Part of a small language model's weights: biases, 4857 steps.
Each number is 500 + 25 x the weight over its row's rms, rounded and kept within 0 to 999. Layers, rows and columns count from 0. Numbers have three digits each. The size before them is the row's rms in percent of the matrix's.

# layer 3 attention output, 160x160, rms 0.0567, rows 0-67, columns 80-119
103:483485483501493505489477490469493518468499505488556498521482508504480493535509491546523489501497507503527517514477515512
097:533490503501491525494488473493504506496479507503516436486529510473506523557531486495478503530500520546497532481525504533
094:498501468513482504516505456498486534538503517521519527565539499502522537486485486505500531492518492516504477459513439459
099:502505509479476509496522481545484483524508469504522486497506518471515536478495495518487513524503514514519491493487513461
087:474510503517468513493491545544479455502482511518476534493482501496529480491529533516513527495551466520495501505472503489
104:504513520493513482483521514500477474506533538506500528478514464494518491501537507513468489516497512486496502505493546480
097:513502476503493506490522468484475517499526518503519462495505486509448499499512455480495502495516465515518517485513519534
105:514491477482523476496522496466506523463476477464529495460499493507474492490522493515504498501510499492495523524523511502
107:508509506499503502492524525489501485482502503502523502454518491446515503482483470518513507501532521550514477471472523522
090:506509564511470467502485491505527515503518532500515522478533489498511486507503531508459485479511530482513479472518480494
094:490503490507506499500495500512495487527515498514490472457515504458497537519529491517516488525548529466481519541538502501
099:507562517492473494509499527504493485498492486494490486476462508519529517471517482515474493504457512489536518478491473485
104:481498493489501505534494524491523535504519498508463513513495484495523458493505459508464500462484508510535492472509541488
092:506496451500496546526496462538496510527501494513485498487511513514514478531496520491474471476475492517517463458479502505
089:475528502497445464482481526509505498472503483523492498535448542498513508518477474530507541510549488474506522481510502473
104:502514492497478496496509529492480472486494508518490481501529517508487494527517472505488497492484499507494501479481455522
085:501485487487516485495486531524495502483483488508510479494486485468484489500475496532489512509503526530507509481519460495
090:491520489528453462498497502494493493513481464511489540506461515493516500476505498477483483519480473474476492532535494512
097:522489501512468493465515514497524469520526492515546516494516468478540478535455502525497530493508492558509494504494516477
096:490492484473512515515450475535494501478495471491501478506503473490496480523486505521470468461516507555483526512488476498
104:526477502492512509488490512540472492511487498539463518489497482512485466516546486529521484512498506525523473501498503507
098:505500483492502484473490484515506524544489516490482542551457472468527529481493522448488476506523441514528478510501511513
107:501507513496490504512488455463527480490522524495482498510495478522506502511502472495514507494502477503485492536492525497
102:485496494482501491523520488503510504511510528503504504508516520496530506484513461522534530498514502535501472513497478477
104:507480489510501508513487459511489511520515481495495461508516513484495495515520488500535474469517464504533485506509535501
099:470495507481499527482506543506479459506495532510476478490498471487477525502499503492529515473537455533577508509517482541
105:504507519506483491508499496517520504520488506519478527471502497465493448488527412468476488505482469496510505537502498488
091:492512488540495495490485509502430501490526503463504495490495526488507506500456502515525470512494516457513454503500530543
097:503510502507483490498501487517517512504478517495535522462518547494492534505509512535526516494535520524494495495537502483
098:511515496505506495495510502523481535514478494497517511515506481500508501460524516507508495522518508486494506502528502504
102:512516486482479489489507481509517490504477452492454473526485505499525479478488516507523499488534515497505514502495502511
092:508478527530499476529479468522503498514525531500503503505525543507511531461521471480502497512498475481448503500483515493
101:493481519475461474478509457515505495495531476501526534485547454499505478520519510521493456519505499455511506490489457535
087:520528505486493505498499506460546500500496502480432496530456500561485531538486480548546508530500505512500515483471473538
105:506499521476496520481517521506492511469506504490494492516490506488549479511519490524455497480495525478474502525475512486
086:489493513539514500490471477481485499503496534506477556477461474491516486543511493507548503527526550515540554509511538490
095:462520512507507481519508493504475495491517481491497526535530474442495472478497529492518523528480537505514508526500483506
099:517488456527489485487521473483488502506495491479508492522500466491525500486482491490477522473510486479519506501476502491
086:496530531508521456487528545473508514484497527467504481492497533510527458481543480453483523498522539492526470560494513475
101:497489489512479497538483489466528514491500505517512551472501482492459550498525483513501433490509500527501541507522528526
090:516503522500513505491467467497520511491499499500473469493499524459494538519493527503477518501475460499509472511460494487
110:504515503517498537473482517526478480509509490477504493483476480508527499496476523505502476528521521522511508498496506504
106:509500522491485492471511489524510485533494499510536471514476507507483503490504504489491520525502510492506502497512504489
089:471502463523511483507488504517501498498476496480530438474525492525487457507486487470526497481528506505487476489504509507
102:481505505514490510516484511501492496504492519514489460507486499504449520543489498480473504500505531498427460480491524504
092:483481528492499494510536509517547507528498487514484491473523538544462457481441536487466520506546488466475483497488536528
106:522481508512499510476524486495478511496494504507551545512558496516449516489503486525470497493494546505517462514515476500
090:489514494513513458498531518514469485489504526546485527511477449486528474468500493470521499492476521524510520522493489486
094:481514528487515467517486553517527504515505483516513499488486498493527522521523507495489449481490512518493511482545474511
101:485508484495517511507483502488524482478495541468487496507496488500488519496498490508511491498496504485479477493503500509
098:506513486558501490508482532486488515517517515501449517500461484470481505484468511498493522500498526502480471481487515475
101:530484505491534501511531472473516513509485477486498476486506480538534457478507482530487496515497464519489546468467516490
104:507504508502504510544519486506473535467481518514486515497481511482501518498461491510473496502516535481501476502528514531
096:501519517480546527499508515510492512518501505477505508514493512555496520473472529477534474485509511487479493478523471503
104:527482515484509492483524474491508528492463481471539485494528561479503495493528519485534502496494483492463464557523498512
110:490480490495509508500469529515501495510514510496477482491489449495548515501479502524524507502512469509481476475494482529
091:504507477538498504519544520482497486490515487494533512479456506515480504468513475514488509527487483519525515483502522499
086:529491462489488509487491453491512509479512501501494500540528431544504497467534498497505535494481518470526490453531511536
102:485484506511526505512517473472532504495494495508489500485522507556511492518514481482476551476532463516520480485503505524
093:485524465487484482484531533498512511497474489508509485504465504486499522526520508457512494478480492526530507479480513502
166:448545496496476408523504534479490469456497484509506496499525507480473514476477463539460487510509493494526508508518470497
099:515498524511512504487507497525467498526479505508489511503507523524475494561486505495546544467486514512517525573479505493
110:519506489496489491503475489501478488492516464522514502517530481492478528473483523471504491525497525558522506502457517479
095:503537474485506524504515510476513494495504504470527530513498526480509500504453455497515508521504498501466450504503490472
105:497503510513493499486511490492504516541505493492518465537458538472490468489498513538482510515506506464532487482505512529
097:476509534487538510521497483476500464481499508486507500505495517529500487479521518477516545513530484540520498487453462494
105:483493448500506517508503514499482486469475486524507495516548522481445523499524493506491494516493531483497511529477479491
100:512463477480491517531513488534527504508485483532489475464485491501501485461469512487515501516489492499524515476502466512